Weights of a small transformer language model.
Size: MLP 256 SwiGLU, vocabulary 7941, 2.38M parameters.
Architecture: rotary positions, no biases in attention or MLP, normalized queries and keys.
Training: a variant of Muon for these matrices, 82M tokens, 9959 steps.
Each number is 500 + 25 x the weight over its row's rms, rounded and kept within 0 to 999. Layers, rows and columns count from 0. Numbers have three digits each. The size before them is the row's rms in percent of the matrix's.

# layer 3 MLP gate, 256x96, rms 0.445, rows 228-255, columns 0-95
080:480524490500471515518514508544549553464520459517468547506466488476497491477531504483470531533496491495474549544493515431526504495474540484473484475474499543509498472556495462488459489500494483493509481523507497515533520478510494525502484537461495522481487504487497501518520528482507476485
092:515533479529485445475509534510482464490490486563484506512470496448458491498495460454459526475481513535495513499500516498563515502485479505529556499507546501543515521494480496480514520476510481454495520459494468507490482534493474514497513489509487484487506540481534469508471492503522518474
111:519511487537526520466521475484545483492503467458494530501495478508522477512545513554494481467476510495475529534524534507486490502508544504488504483486502481475512494507577516492500476471505475480531472525498545505506459520497473485478483456515511501503453539503467491478477463524498462455
103:512535472516485502487506460490519513532481519490475527490461543475469548542509463552458491525527476513557527487482463525490517507542485462481502498528505527516485536501509493493530490495544477514533535482476498503469503501497501521479463505496507488503481438527502520503513514496555536508
106:513505475515520472436499498539516499496475484481505487508482499487521486521486504502425491516488488494473537543486467459502497495488480440502518515520511493509504494507490496489471512447515508568511514507474515521502505533497469516523456467494486427508539491507491504531496470555517510472
112:480476497506491484525466506527553506525487500520519500509482516508527445503514492551499501478492525488494524516529517466482473514495506499516494530494538500501530448491493497471528468483468529492498521545492485526467536480497471526552493447517489511462504518473520536507423488468543487485
106:502540446508510476480513507503498468501521490519453485508490490458501490467491543489536544475486475493528505498540483479451496486529515469552520473484531475550487535520503505477483502515491521511533493527494468480552494535472501530479483531526495538466513503491502466530458517542494507487
116:460505475501492475533501488568480482501459484511469466533486495530506505483481478493505461503475469467515507514483545494496516499488525515490503487491508481504471443468504464505533539536515497478481518508527551528525463524569509519500502475489507498487481508526477466530508489462543465525
099:501567466499472500498551504508484501489511481517533490476499485494511481503535491540523531526502462469496487507518493465519489491529485487481535504475543440495448479517518502514451524516518516489485507474547511501473518502510498490480530474527515463511525527512531520516470532436526474472
108:488522528540460507488528531518505437491490485464493505543461519454465477474487502509491508487497461541492528508499513480507457523531505547477519512514525523492501512513516550436500466479494519520486481515487486547493489511531503459483524521509455517465500513469526520506508473518495487464
089:522508453476534483496522515491489534543486508505492531489476479526493521500542512481521485513501433455515466490533475468522513493516521519494528516478531512481528483496524464495469493546538484491488542483521535502472490473513512466474484479546490446504513498538565514483503520514521485482
103:477515497530466522487508472515478519482495478474486520480484497538493454534487529522505467530514489506512495465494529522515455515532495499531494494425507486493494468494477517517492489542494512551492532528485477488498521494498482470441490492485504538493491469567485520474457520533447511504
107:528486486500514507500522512489533460511447474516461525479449525490467483466493478556429476520528516487516517518494508509476461520493485487516508503472534445524508484533498522480502527494509446522488527476482498477470506487521510507559483439510517520497491470467520489483501502506495510484
099:517496483569476516507478503520468504493463468509517544469493530506499539480509520485516471488536499507531498478493486484516513512512498509542488463449524482532489503494469467467471440469528445511508498511483487485464518483481507549479504450521535509490522505513439518481501525483486513497
083:507565511492535521516505530508520510474447508531502497487490484521485529503484492511480483514455497500531488505521493463499527524467506489517520513496516475434491498523490454534511490511505442481482475510487479503489513555459503502507515513503467513527506452426510488503502542521549483485
105:485499464472535504497489531453476497499521479485471504482437494482505443462492509472532516522514480523521502501497454502521483521508518506515505515527492516449503522497489464540525515487505461449496475531478481512476463530518494544498490507554496518455468484514566491483494524489496512509
104:457533497478521474469474528499490525506465450475492509501485547496470487513498514535505480438519483466442519487501521520520464491504548484469479449494518524466482547513518478488524529448496501493521502501488508487485500512509514488511527523493485533500496492527461461452469462489524498502
084:449544502512537536466494482498485512501475474493498535474489529484524519456502504522518553517461504488464491487471483475506525485529496504533504551483492469503448500514466481442505514440458496463529494496515505524547500495505514479495475489529528517519486487483527466492495505477528528520
097:524525475476484542468510504544487454493521461519497473523497552551507536493507495493493493509460475506477533505479517521509491539530484503497525527510549491489458515475515440501470497474485492522472498507499512507537503547470511477488456513533495451479527465508539537502519521502481483505
093:467526458507460511485536488467532515508519516468469494534470517482504527479525543485506531466480507494519497508504503504472511537498491523505502507479535508459529509516509476512525518525452492451502524522478489493510451526519496525467497468522511518497457529489539521502484495535434524559
097:478541449490438534466532538490523498465521480524507507502532499488516430445515478518514486519515489485491493489482525495522533503477502479502485510479500503510528497479451520503456537490508492515457546480464537507543505504517486532509476542471497526534480521501509462495516489508493522486
078:482519433476474534512500455526492468475512501502489508492490494525490556517489483544486515490544468513447509506458496529472499528500468498502538559483528469516502504456511478485510501526524480540494512542528499511477513487490463533476501512514547497520471513534533533516501505523522499504
088:472545434484469515496503431505487490480499532489490479480459487520442506545474503539491523540491518492506516518506476466532493481526509499481533494526540519532506520474466483473493511506484499505491474480507503478521522485513490519502505531512502482502503477493533471475553508483552448465
117:453542456509461508515555526489512476470511492458469471510488536498536469523502560519536493507471496502493503514519505542493469512515534498498518495497503517507482488523529497488505516461530534472536500528479485545520520503532538474514506535519498469470514485551488519534476471501514468478
101:485509498505463501463560513509520506498517495489535511511473493537519503526503480500492483508483495506497476493582489501501486514488521495465503476478495493517477496461567488511515495477545494510485509516527552525554472453533493550489484486487476488529481517449502535506523471487477450505
094:524549512513527481494568492449523525524497464496520525447443517523492518485462514491507524479516494502466463506501552498516506491510483538498506489480500516543494520513489544540507505499488483527483533508487484530497481475520456523472487544542501499530464485516522452501513519487493516510
104:493518478487485547488527555495556497506435529487475506507482488521508547488506491532518514459454451495454470521508511473480488522509498489503481498531537515457493513511492482475502511470485472521472518498508489481475472468505500531488503544560451529509472513527472489497504510521503471512
105:495515463497467490511508517526493467445517469486485543464512467509479471466526527520479470510530496493499487471573528481494502542480498512510533496513526509461493498526454465541489492546515500510491462466515471507482543502516496530508515488525491524523496485517559500490469494519480494455
# layer 3 MLP up, 256x96, rms 0.477, rows 228-255, columns 0-95
115:513470511498513465454460505509506535481524520474535510520527476472541506502526471509518507478537498518515521515491517546524528511469495515480464483511533470471505439506508499464490515517463496523522478500519466545521552502556503467476504517499494505466463526476470470509511483463514505463
111:500546526507488512499503534457557453510472545515496477485506498497487518513504541485528498548540502494504505514520556552495496512506497499479477461496470542477494491490507509512496456514500467522475540459502489497551466527526525494488502534546489510498518528523477493495491508502474465550
087:459513494474520537493528518509541513480545486477437519514499441514472500527565487506503499505512515489542519525497495506482489502450498480479460521519511439486489495486507482463524484484508488465498493517537509471529497509523431510479507525512494512509465500486491464473476502457489494516
098:486518465512509488539536530489510479493506530482478491496521512481533573520478486523465509524453512519521497446506464495520526479483490525541444478461504536548510511482499500488498488469507524481511498519480535506527474498523480497490521516454535497508491511485473469500489516525454512443
080:495553497482498497482530480507475469508507506474527494551544488528539511448492480488502509432508544495470502518512519484476465506493504479527496554507483489511495536472517514511508452507490509450524533551495551487521502507493461490497506474534514481455514464525496496468488508514474515487
100:502513489503494485491521520479522521522486504474469438512470501469484493500507462458515521482529450477477508476514480494515449524536457455504536454524505513496497524457482516494511526523486472506500510493520490498475541552478504490497490480533533491476508486534437475476533514459470523505
114:517529478517468441523513529512520471521495450529499471528478503556494514481496509513503518501528529516550499514535535461467505482486473526490520503510496488548465473492499487493499496492483489443553533474480485473470492510476481508508505530516497519510559496542510479470483527543507505521
104:489494527451544515530541478426526512513468504470507518509500492516483482473448503501491515500536505470510469482481507469507474511524459502532546520458479494502472524536496476544503496517525456508465503509507480469484531470461479515535497524503481480486520513537498484451524506493509489475
082:505491566490500515511507499510513523488483519550463486461556478548507521489513495470507462493514515522532459511496509488482484486465509488512516524466461496534517487500523424512505501518507472526517514472515468476513521523528506493470503483522439483495510518456503448519482536512521478504
098:495531501536497499523506518484527473482484497500508527478502542520507504510460514511522496473511504493473495504541565551529522525513499479500510480524518555481488471484521490533476545478477503508457497490523503492470480484532499477513528551547475497505475464516542502544558485470471516473
079:506522511489520473446546467504502519467539508442473531563517476486529519470517489508489502505469477540478544497527549534512517499485479504500519484530496487520487525500484498532516442491493504506503557509509545500489491488485462487492513470467485466465516470511502523489508529512535510509
095:527538544515503524528485531514493473513529513531522469519500504505523550510467497568472492496442510517485479474484501516471495488494532503504486542493525490484482508494495514505467521438536457547524522535457493504519499480527474459464512484491485506498496485531528477505491529551497504511
112:494472479462497472476508482543476495507467512518520524467540529480501465548544515497513498472474477476484478480472546520480547492485469458471490497524491473497502506494461481497526470539555481493496491478475480499499573547475495454507469510500487501495515531490517490471490488525484490510
097:491497489472447502555471515483476522532499499504531539511465488555507524510506540515507511539501487486529445485522515478531480461467521491496531491488537526519520465485505542508463515527493502536496503532500542487497484516502493546536541513505513511502527465461525488510500521495470511451
099:500524557476499524495485491496491488496475540529520450467500477519528462494474474533551496511535490504530474501504522461458501506536495511500467464510524501503517504448490504491491469488502508524535480432451470469484534477496508472508437488490538508500526492491491491461506476491509510519
101:497514497517518490497463493517496495544469538547481471491477517509558496504468519536562496517511513472511519499503509511465503496495535475551519486526496519480514530497536488490547521497509500500465492507535470497540504443519497528552501465471554503505503525545529497512492506492533466521
086:529507517499515547525450491540521483483482509502467506483514475441522519525523503489520523458520496498544497497504476475481529497490474481518494531491471514509499492496495509500488479587462491462496505481471488520483477506497485572500528456505518472524512496442491498494500545533514513492
100:486504479520514510527495510546489527486522521492486517468489457529505535508570511515495564527482488499461530516465535537538465506489490471499486523488501491512497524474498540501505520449497556550525479482517485538485477521505511525501496500490475433495497504497486476499541498484501495535
092:519526533508498509503478488467505505510504487492486518468468547519464489485487488497495522437498515492464538531481503494495482482496484553529523466540465527496473480503466512540506494498501503528467490482510501483466481470529485476458459531500508510455478467535452457474496533472484453510
103:486532452557497520501488477472521505486520497521462501502532467472483461483500479499528462509527476484510500552540488495484503519489485457452510502469503473492496497529497521505453532470505513510473476466514518490466530482536521471481450479494546515484496497498515458464500515480491458456
106:483473544449477504540503500527508482491505535514514505464473549500505439453514501544487447501520472502513510504467503502511497485473524521507502511518507468497514472504472491496474474497479532517476462482475513518454499443516433504537509509460513505492477492522502495496538482456509526483
112:527527467497523499501512470517476476475507467492512520507484519511528474502514536496527512501424482519487504484504504482505490521460538531476567564542526498485494457513455511517511476485499491509464478497507523527487491522543507464533475517526547519476471475535500530502506473474495485510
089:490572545524485523558481511532480529533508523523521524510535557508456532489484518526494522520493464455447517519497488483520498491486508471485486507536500463498515531477504481498474509463501498504524512521505501489496499488503515463498533537483530499474490478476478515458456536494512537491
103:487543523495497524513484531480492476498471464487471509510468495482483470514493526493528502465485462476508527522492516500454548477525541524468497493490498474492528536492518473481499490522493530532546456486514525504506498508578532474495447533521514526510521485543474553481495524523496510511
107:508517476489472494515453513510519485485455492479536503456519514515472518458519480549495540508525463524467479469500513486500503509473496518521531494500543523508527507491501472502486497521452487471529487510497487454473483480457499502532535454467491509487528473493519548535498499491574520521
112:497545508538457529546491466516479531508460505514494497513498473508502503524509462504528527481491485519538526493477488521495528490519494526514461501492507523513519479491492488513447473498523492517475487551547514471496518502442537450480492472474475494482499471495508506467477518510521529579
096:481464473467497491491494600500523483490416515480501472461510495531493514495502477540515515521483478513507481521530491551487490520484482489494471505453531540524510501512493503499512470480483514511515512454495533492526490501537509518513507554557485511504476525495491499476487492511494481495
065:531506473512536474488493506488493508550484505497472540535494515473501504496497496518483548474496534497511558469464480493471504469535498482499501473515485523501501516500516482548493498502546460461548518516476536483527423494462528477517520517516454517487527512478466489458520483503521508500
# layer 3 MLP down (transposed), 256x96, rms 0.171, rows 228-255, columns 0-95
126:521540529490464542506510500508553546494511472495505493485539474479488485449494540470498492555481454481507502509503507481511476464509503472487500515476474524539536478529493513475500520480486542496518504488500517499484475476480528499531501485459511516486542482510531551537531528558475513514
098:461500463502521517532511487559490533482524462491498476526512558486497475480475488504500492488493465495493478503516472468518512473525492518518506570514507437532517534510473469526488530496500524497452456532505545507518548509529516494506487498501510489491498469444511506496507535488468514497
092:503470543511490475493498477503452495537463541526502502511493534476526528523495479503502488501502483490433524533508472494492520486516518483548493465508495487505485523524514515508505508523509484488496489481525474532488536521506524465493498498524524491441556537492549537539528453487484559490
094:463549529507532479491544483492528499493478477463500504522501488533478465508513474503474507520520517490434531476513497465501484472520500462463528505522475499479560473462469464452493516535485487503497525508548509471495495481516540489531466490494471507492515501482472554500494463520492488501
082:475449495532497506505506495505487506540493453488519486467520523504469449519485515499455515505487506485523511473467498501499507513508488493511530522511470468507464482475473507562512473470535461587484481511495523545485506525501514499467460487492498510519517540466469495517468522537514527519
099:501510518491522499489493498472516488559488453494490535489489468493518517507481532483460451494462498519500518478497521480506531495512547514458478519501444454502488528480485490525513470496528493508540487507484498515460471478534511461554441501532487468520503487477492531545523533528487500519
117:469490477443518533519485498478486488510487562497534508491512507526487477487514478446520514493480511513482519497507458509495510482519524469515500497473536517524530558531508480528507528509525525514414510494498503515512504530503496502501482532519512487445519480466488504508535468456456504467
096:473540481499470514480464493509471498468502483517427513494534526524476486507524515513497523461505480493496465486528443499479506535500505506513504540483521511474469558477472488480480446483492496522512519456498490525513490455510502514528498503513541489501520519526525495517460522554468506542
077:526483469487491477531522480498474460469561497476509496491464537487499507491499514484536546504484506470465545517560454508522506509534474514532524519493503458499498514500514501498500514483494578485494512457507532492497494498502451490481479487504487540525488499524466512475455471494502495456
104:496482500496515510472475508526513527485488490508513517516487462455524488527512506479511501543452508510568502489507459541475509495503527528524472509480457461476515492505539499471525471480513459506512476543484529451507545536480511486493492521502505463494487489531458457502467477464521543505
088:439511479517522529478519502521504510478478495534507476506515512502467499521433528497468522467506497494486490484462514492473518524493517505515469519490498494490505470466477524488564511456509510494488467528431488479546530469478516517485502527483540516482486514478471472474453535460516492494
090:498502445490496468536523486552451490474517465504503472496490488481509507516500505471518514497513478477533514500506509491494491432503503473485478497481514510542486503511505481485532465511473511485491453554468543441514523530469528548506481481489530508446494513456476501494511482469511524474
112:516507513486531487551458529527530499499518493486532456526482466531528495518477472483477505492524470508498501466534481457510482473502519525515523481525519520502508512495549515467481499503451555489499490511539530473503464441484542535484525535494532489497507524505494497463480524475538526484
096:521493541496508481470504535512457519491483487516492533488544555495471487492557481496470513502511515552522508553513484497483500518509500486489510484498511458503488530536493468539508537518534482499506492475500502528499538519535471472475478498488469476469529485522442515513552468482486536531
107:525462441513487476523519489490504503524507471490504506500473479531495513520505517494510478477455499472548513488480499546545468532452503485520542519521489465480489510549531526497513555535461473495459519531517489530523480537474486524479527496511454474502479507488492468516514529526500494478
099:453547480506525525505506537492473506480521486462456531493457523491473471482519484495537502448454524527521493501519451496490503472528488474471485534501497447489457510493484530533499487464543494499532509525470547527477509509513491506518474503497459478507508493489524479451505470483499515487
088:501498458508497492530497494479490479482545512472554498521464503510506531516490518495473479546483482534498482474476584493478512501457492494509519499537490507507509477487500480494465486439503501511479464548485499456513513492485469488498456554490543483456473518505492469517532507486476498479
103:535486570513502506481451480475528470526489478470513509492467532494509483461498518491545478511501507458479508486520502502481526479528514506549509531528507503497495533520502420484487480478494490483471493488514539499489511516525534457507508473514526560533484468490508503512516483495547537491
088:497478475491487502503492520559537492491498514499494508491534495529508537438508525478487452498467453456545494495503485519549513510523473483514507517501523488465491476473544531480491490507435542474478528529502512506558545509476509509488524491486489481505543506489489502503469524537514520493
112:509523512472545472542510507508509531520498441535531525485506512521543530511476537518479498483480493504482511441490510509564473495504490503536481540527477497472516501505553529467508487506521477493462497502506488503546491510518472462503500463524467469535494535535502508489499511487496537544
109:508453491500499460500493521506529506485501464514503492474504506531520545508521444487520488517505467499540496561481522481503469488497498495534497479514499556532555479509521532514488524521489473472490560567489506491506512554546528484494510524493466517540496505535515476484509504515490510510
113:455507536500515497497506475473510509491494529498514462480506499458492534520477481509435489479551469485509502516481516503514514533504483477533462457480523485505506547491548500469459523513517490511508530506516494504521499452477476585460488506492470493521493491484515455531497543489514491506
095:491473498489473498506511507503485508499539501471463511475482429500462519503514469461515460529504517536510507494497482522507493504531504540526492504490460498524493475521513538539521488531493532478496511523474514427482513534534493506535507496486477511533521501525445484535495477470471547456
103:461459519487478504539487486505532502515507481539486510534462511498554527518534520502535488483491496459519516460495433531506449505491502476513505523511479492497491501471532498476551501476517509509505506473492476514460514516501487491512501479531461474502498503539453480461521468495502428487
093:518482527507529502497527516462489517483517536549456508516503558551477522519493523464504481555501448482528462526484477507498509483501506484482511532492505465526524506491473513534458501478518506518464537475512529546465519511523516464536527485536505516498489470480503487522498495540505514467
109:498510462485519550526544479488463464489527510495495536472485544498500477521499531518496489505484527491482499463527507487526533509491510534484544503488467493529462510514475520506500489469528475528486507471486537522508485501502457493518496433506483497528538519502585464523536494491499501465
108:494495511494462487469504466500562498541530498496548466489517515488553531465516473490509511494477507510446487538451504447482490516495530489513447500575505514484486494555498496478537522522497500489492528498549474503467495496489486492482475472492478516498498492510494525542522505500488491484
092:434540485495519506492501532520488526498487502496539487490503533538481483549500512488491507436468438490519481512486496485519493524461508505517458524507502503513542498463491563448480525514476499509495510494487480524530495438473528509509478488539529456481489501515501473515509511493531499495